{
  "norm_place": "pre",
  "beta2": 0.98,
  "weight_decay": 0.16,
  "doc_mask": true
}
Each number is 128 + 24 x the weight over its row's rms, rounded and kept within 0 to 255. Layers, rows and columns count from 0. Numbers have three digits each. The size before them is the row's rms in percent of the matrix's.

# o: layer 3 attention output (transposed), 192x192, rms 0.071, rows 168-191, columns 128-191
# v: layer 3 attention value, 192x192, rms 0.0797, rows 169-191, columns 128-191
# up: layer 3 MLP up, 768x192, rms 0.0447, rows 0-22, columns 128-191
# down: layer 3 MLP down (transposed), 768x192, rms 0.0234, rows 0-22, columns 128-191
o168 107:132113119134102131147142101137124160116137102115088151135117144166123177155135077143162136143101108122116111123136130143130153153139099131132174139140150130098135118155134160152111100130117109
v169 103:140142111138156110101135196120116112085142133161103202161101154154132126072133095071139143133128122148100146168153135117118116122109123126125146162121082189161128120108142126117153131136127131
o169 108:130153170116100108138105083112129120122140182132144122107121098076133150082132165155156161120128119120120139143119147104138135118117146154130160124141152099086147111183099107094177118134106140
v170 107:120111181151133117131134063129128094088119163128123138163138117146148160163187125132084093123091121086143124118114130103142125094129121135124110107120124157125164109160126112146120096119175176
o170 110:138127134152106137126115147114133161122136111110118088138107161098141093143091156091134162127152140113137121107138082119129133160132108143120107129146153116131151145105142153148089113137116165
v171 123:117129102121117123135124093135132183156090136099158125154166105098127084131121091155111125141096121108145120095110136150123122157156128170122148144115124085059126154142109131126120144131149093
o171 121:129131104122150115133136129127112130129126115113101137150114148182125196143108131142154076122125169140106138107138122131105157135148126128121127117138166137120147129114112160184128119127097098
v172 110:148137135139175120124140109131150125130103141140145184185138146169119101123164088127121123137094122104140132111098140120118142128108109143112142097117100146137140086142148101186155117116153123
o172 111:140150135114087105094133129134124162137132195108110099118090134065146174112101139120142165113127176146092108099145136122139156134136137153142110103146165114106139148160128124104167127145131154
v173 142:131085134125103128151149129141150073079152156131097138149112165121095132124116146122163130131132138136108133130129109118123145133110129102132173139151095166138114062087120133127126084115125120
o173 129:139183152150144138141149157149134143161111118159122169113148099061120117132169141123128139134108107094181128133124160128129103113143147110115134115116132143187086134162141123113148139124137135
v174 104:132126085125154148120094142112092166167139131197124090165129150136130125135095147123126146105126137150158113135159125128113078183104136128121144175115112096117088106104166119107125132136108148
o174 112:119114163131185122132130118126128052077118130124167159131114112106148112115117087107136108117104097094123144117099110133124178115139150109120122121107114152158103135169091153144123110105136072
v175 125:144149144130129103116113123115119094115138172175102123194134125123130143114123121110108137136120134162127124138145112131121104145068075146110086177114080137080126113121134059073131120137143147
o175 125:132118147122140133114132092121120120093125113112132145111090121109127132138115108147161131120133101115127125120120113126124149131124141142125161132154199126134133140157092202143132109127099109
v176 120:121136145089113118123094146133110091132142107107124114074091080121145109110157138133123143129108121113105137158126124120132158120126120104112107165178085130175113113115090179145139119114115141
o176 118:140128098121118131124113123113133164171140135122106182100111149139115109118137098146139137134174121168163102182117140120130089122114153148151201137088154110097125110130150114123134172132128169
v177 107:152153148126121138119143130120164137111126141141120069153118117138091091169133131167159113130146143136166143127103131108116144116101107134118138126101115102107130128118135132105123084129157169
o177 109:137093127122109132106157126156126108117150125120145189121123173116150205138114062076143155122116094115123102115130128135112104145129091148137120153109115149138125169116139098104107156129131133
v178 091:122107056114159155127105143126115161117154148136122131120113143102150184133134154157128127127120109115143113105155124130123085108204157132126125124143139139153105146153102128126103159141127115
o178 091:144105131152128153146138169115138114094142057113147111143150140154125040149103121109143133153144108120133129139127088134135141139127111122109137123125113125117130080072130128132100128125131094
v179 119:146178123079135094107116083128126104124174134158122125092138154129107112128197152138170112125080106151106130133153145068141136091099137113142113114143091141102138169109134169151133151133114134
o179 120:130100113131104175104105131118127135181124159134124122117125107102120101126137117091138117126184140152122099143124154110137104117096145153142130142134151120127131130128129084099147164130125133
v180 127:131110092143104139122111155133132105184089136110118109148117101119147141141112165110115136109156123071128163185108111148140105186107117164128135111125163114136119120130109076131128123119070118
o180 129:131146145119135110080136119153116143145131139121093103122123174146126070102115071157104113144102111188117124112133119136134152124144167115136132145124129129104104145139139188144127156152148132
v181 090:124118127142091095147148097140173117066154113120123097115068125096076111174125105129139094152152114139127150137113129102124170130107124128110143110124079192154136134084147159128135101135130145
o181 092:139154108139093151128147147143097127164137166142121198107130108085104168113153130097139126130105114137136104126122158128122076126123145140135162145107159122119114174164157107075184136140135138
v182 105:127180161106153182117112103116138175173131132161145119150150119156155070136160088162081118123077134116134118104124148115123098146126113115123144163113126112122147142161180105173150109119164124
o182 112:124110124119152129130112109119128129117134182109129114128084106102157186125076134094150142107149176147095135134146114132111178121135148160146106119135149120120152136115124119124115092130099129
v183 135:140131132131144132156106102152134133137097153083164119137148117150140108135144116148128106129107117096150087107133130140133136114182129160133145081106122111094130128151096126149133083120108123
o183 134:142120121141140101117144143153122156173118125113101094151145161100124173113101152135121117122141174147131143106115116132127161144155134103112093090163124120155141150119132134162133156139131152
v184 127:125123156141125139145160161134148110101141116109132116102118123135122086131101129175128131131163146151107147125137117131129148112111110121124106151124108134125144095103131181109135065123124162
o184 121:122149124110120121151134122147139116125129114132171163116135141128124201135144124118138158126129100083179123121119129134127103132133105138140131132103093145166126151128155080113123163146143158
v185 121:158131110122116153124106130151119112147130099105095112153100128139155134135110137079148118125141121098150129147124124124122121131141123124128142137105127122149108115143111098137138065108078141
o185 121:142126155129151128117146123166121133176108139117107146110140162078116121102102118139101135142142140138139129126100126133134136133149164102120111103132125106128102151155147163119149154134167136
v186 136:106109098184094113089170150125125164103086095095137150134134128093111130132093085081112145125144138121115131142097130173130132162124135134129145096116156143155149126098140131110125146128135102
o186 122:122186118110101065133115117124141115120128148149136142140131124180136170098138170147108122113069142102128158115151153130128128127129104122118147110100118135094118128147118133144153103118125116
v187 118:131132126124148135110149119124144146081129168124117159137123155076101097118158127188107145152136091159126146098137139114126151115116114130118146132122130169152166117128138146128117112132185127
o187 122:144130119127058139151159151127127148105149095125144138122121106146124188149094105128170170130131128131111078143147142133106121126120099168148187156130166107103141115102134122114113128129100113
v188 113:126076129167103116129155163132118092116100111083101143147126122104128154105086128061133173128119145124122133167116109127130115109140143127125117130130164180158115105098109112117137116106075090
o188 114:135185153124118093129111134135146154153106137141089121124124149151120099109167160185108121134114127152149134119132129117145114131138142116117164110138123114096107125182137171164159134140165134
v189 115:134138193126122120099125174109107100145117144137105111140082145126168156155148115089126146116151141101141103167142116125115107123104116151109101155129093123120131155062147111039135113134122147
o189 116:132119147125121118146105084104124130077120130121125133124108129177100114093112123151146103124115098187117151161123115131136104128137134149130173172150174096092162095138118175157131091160084166
v190 143:127155107101127155108129142127115155162151098141141078056084179127126103127132150124109121125153111132144129118129141139123150113144141110128153149149126086130117159091137139158128140117152149
o190 133:112108105114178153139140133119132074088122127134173154124133130140120135115132088110129118134123102096147120162117145129131112122113119109141112125091078162146112107133130062093145131107148102
v191 113:120114145139072104145132141136130095160096110075111084131134094088125152186104124124115155115185171089130146166122120151135142135118159163134113117123147089145123145099102114083119155120107148
o191 119:115136118127125145110124121144129134133118107142086135133144200223097115118170083156103087152091083163148117117127125138136108159135114107118134175105120145124121139137145154140123144144158139
up0 085:142129142143124140087152113119134138120105170124113134107169080118116109122097109128094131137090070130127128167121141149166162152114113096154107130132121151137066094107111126201137142091136149
down0 089:143093135101131132101127114044153147129113131131142116124112177139165118130166141090144147113165208133093167159136154088149048139148124137157109078161149080163125156123131136105109104126122152
up1 150:126113156100132142115109114086115151131109111121136085133134110111141100118127116139096150164130125137126128176165099133121100138113115113097170161126151176145133075092143104160130127133090065
down1 125:102114124126109130129102128014117161147132121107122125101135124132126164103136164133128135087160170116129154165144125124138117171159130089133132123143130135116109108138120128147125138131106124
up2 041:133121149118153139137123130124102139133130124133127160098160089139159104127085177114111081120161136140164103130093120143147138134099122130203143129178108133141144119093104121118169088096142116
down2 035:131160118120117145100127126113165139091135117103134084134131157087112121084190114197122161138084138142078141124171124138125135114154132131126122104104165148155155123143124114167136150121140146
up3 237:125128116091142135093072121122099143114139136134135175138115161125128157127147143135148133141126109121162081123180122134137082117175124120138121109118129147130105140170157129156115173102127141
down3 300:127134140173146087175173154131114118156146151164125142128156193154140166145102138130132118122142123131101154134095115121121181139094113141136158147125112129145112146113111145090135127117175159
up4 038:111160122145131124105131116121140151150125172141119103131097145177107129149120109152133188141132146099139140146142131111185114119105124137201094152160118142184110115150142140118156112052168107
down4 035:131128133133092144150125133144111117086124119138110110121170135107136135084168127148117107088109066105126100153149139146099152141138122112083119077141136140119122132114124112135138141134122109
up5 052:102160124136150135112109110110125123141135132127131125158092137121112117110115100142093121118143163117131103119139145129187155144098099105188097138131108105107111117105120114149147154103170100
down5 042:138120136136085138131123113067169126133147118153148096110146094111161084176131157150146148159108122127133111124120149135104098095176137143087149103156112118150146122134163142120084112132161156
up6 054:119130137112114112119131094136133110156136126120132178134143138122102125153139110081166188143135116095124112128142112128125146152110149116132127133120129158106148104081125161145134169106074127
down6 045:158114114162150136081139126064144169093079151134140072119128129164123160125116135169073125119146135148111129078103094134144133103151130154141089135134148138147099170162132115126140109129184135
up7 093:121160136139135109121082100156112171094138141126106100107104155115188151133080097135128114135124156146132134117126125109152170147153075101151109124192097095115121139101108137138130118092153111
down7 116:130109132134111136135131143138122096113155151109164086096136133128109111122129152103164157175147137105113151112129093126090124109134125115069111093107130134127117157132156130128110105160106124
up8 061:117149156124153122128085066118150151077126109124107090155087170114122129106154121142110150133107117104147119107144144105195130146113082147175081136120122118124095133129154095130119126116166113
down8 051:153100118141094117123131148078099078142130161135141100124154053135165151125148142110148132131138151121114138154101056160097125111155202136106134098172136154116129108136141134099139113129103132
up9 201:118130118126143143108127102143147145142102131087141120139127102116145059098096092129133122148102104139119135132120121136126110160142071095127132152109074175113144117125086100148137081108138104
down9 240:135096174111080130155171141127099093114130127127158119097129138126120123184164142123121147151162120100131118140106122110108146120082131148128099100118104102170114132102120121091127137141146175
up10 029:146095158121171084157139133123106126164153101105130169136134117126122112120126123120131164130111114121126103151100085118116139148106131160073109124136099124069120140117098130131140120158115110
down10 032:100135122127095129133104101095133143124116135128161125150124149143110156085117165125082136136103142116139143106100137136161125163169102107126140161104203162155108134131129109108128125116175152
up11 037:110141127170113134082104123142119119151130116141131130166119125121140132114111118137122155138155156139128151113148135137153121123120112086118149136111108106101129120125154116170146136156215102
down11 034:143122111112139118168132119078156163116177153103119110128150135097129117153125159138142160114123102152158108141145129056099128170114128140093152106146122136142092117124129119123121115133145165
up12 038:150108187072125112128124128103123135093132111126141159094148135127137109156123141109160183149134109094154059090110120136115134133119137152139114126164136156140153094117130152139151125109090127
down12 037:112115118172119112098149153073106119137090146108171103123143141147106174102142122156090118129118182142110160114113131158158168133153165155135103168100171140125128159173132137129105147133137144
up13 041:121135133151136126135114115134125126112132125132096149127125121133142115148131121096130062092134110148144141203159133124200115133105088124138171145132107144116116116133104125150141135100155113
down13 038:143182123117103151117117128132160152142155133138123098131158163128125103113121115145153147084136129156122119114100076110125107076154124093117155095169135159151130103118126147090157111163137159
up14 025:122123123166131163128140097127122099179128147138094120112126158113119100128119135074116114115111135157113110117116120108111152177148150150166188111127117120094109141099100178141105106152163106
down14 029:129129135105091124104091100111139165075136135159162147142106134132147109154103116148150109123134129179107132103136161113132079085112118108146107100119119072121146097092123104152093127125150159
up15 297:136127129102126113124123110124130148104105146134127085103128102152100149092132151162171106142126135171143151161140158120116151136084134148135167088123140152109127111137073131145131116124101110
down15 242:122073130150142145132153101097125067114144136150129174145183172148132178132168181142134119146160159106134159131109128116117098112160156158135137074165119118144118122144142129116110114133117130
up16 056:109131151123095133108144158142124136119122127127143146096117117137105123143079083105158172151139098138139094124120148140125124117125124107140079143114128147156120115120120137132105196107074136
down16 041:168107117152157132127143132104119103117089121107092111137132131114134143151171146107114099100143156141124160137163200103131112136127139146154143129114133138125126135145113121124085062142128139
up17 035:126117168113135127125071155123112141100128126123138161166106145117094127107133129117113075121153125116154091151130122157158186144145102090143144122159144148131137107110130116176152153100107118
down17 032:131140125145142135128177118043174161132095137093121050137135115116143152140126158172115158121109161148123172101111077165142116146129150146116119116110141150123122139165117120122132118114140159
up18 207:100178121128159133132130128109131139155159112164110153127129150127122113197155093140132125146128097167154126103146165112112150091116118106115144137114076138157103153126173125146199152131153137
down18 144:110152152118098183125119123073132113125107132114103102125114096100119090147163091122103140146154082125147106133093149101136130142115125116140088122150106111155143098121117087097204158114093123
up19 057:113150141121119120099105111121147138150115150135089093142079118146103125164139099153132160152151117116162111089144174119173143112116100119157102155170123151196114092124129137181141129119159129
down19 044:108151097128124144144135142080119134137124143124200131126164120103171146154137161124141109108134156113108136157133148122110101125161166169110116080111135115100137160168143133099080145136112142
up20 029:121161113131118131098117160117139124109122168127137125127129138143115132159119073144136132150148145124114147126163127128147131102120139131216163136147118152115159108127151141143135174064164115
down20 029:121116125131130092136113131104094139111117121107135103138146164138120108101083154115128137105144103149157102097106204073111136142108103131090158158103157107152077136140088130111132104157138162
up21 145:117112144132097146076103117116060112101096128124145108120102130125101123118149111109114119137134108132138117072132129147150112100126126150120109138147089086161070136151149138125127133126109148
down21 139:147147121131178100161132135092213157146154129148122105112147125090152171143090105129167130128123129117115123177142103106125138141140132104134159086122164176123166132114130110129118127119132120
up22 033:156123125131138135148141137131140133154129144110103112109085124130091106140173108124146126137127078147135084147110077137088141160119129122172111108130140164144115127128129145134115138118059122
down22 031:111100142142140153109118120150133142145078148138178110152151134163161161126135119117100162114102151096098158102127082178156147117182113150134086132114134151112118176151128141116149081104146149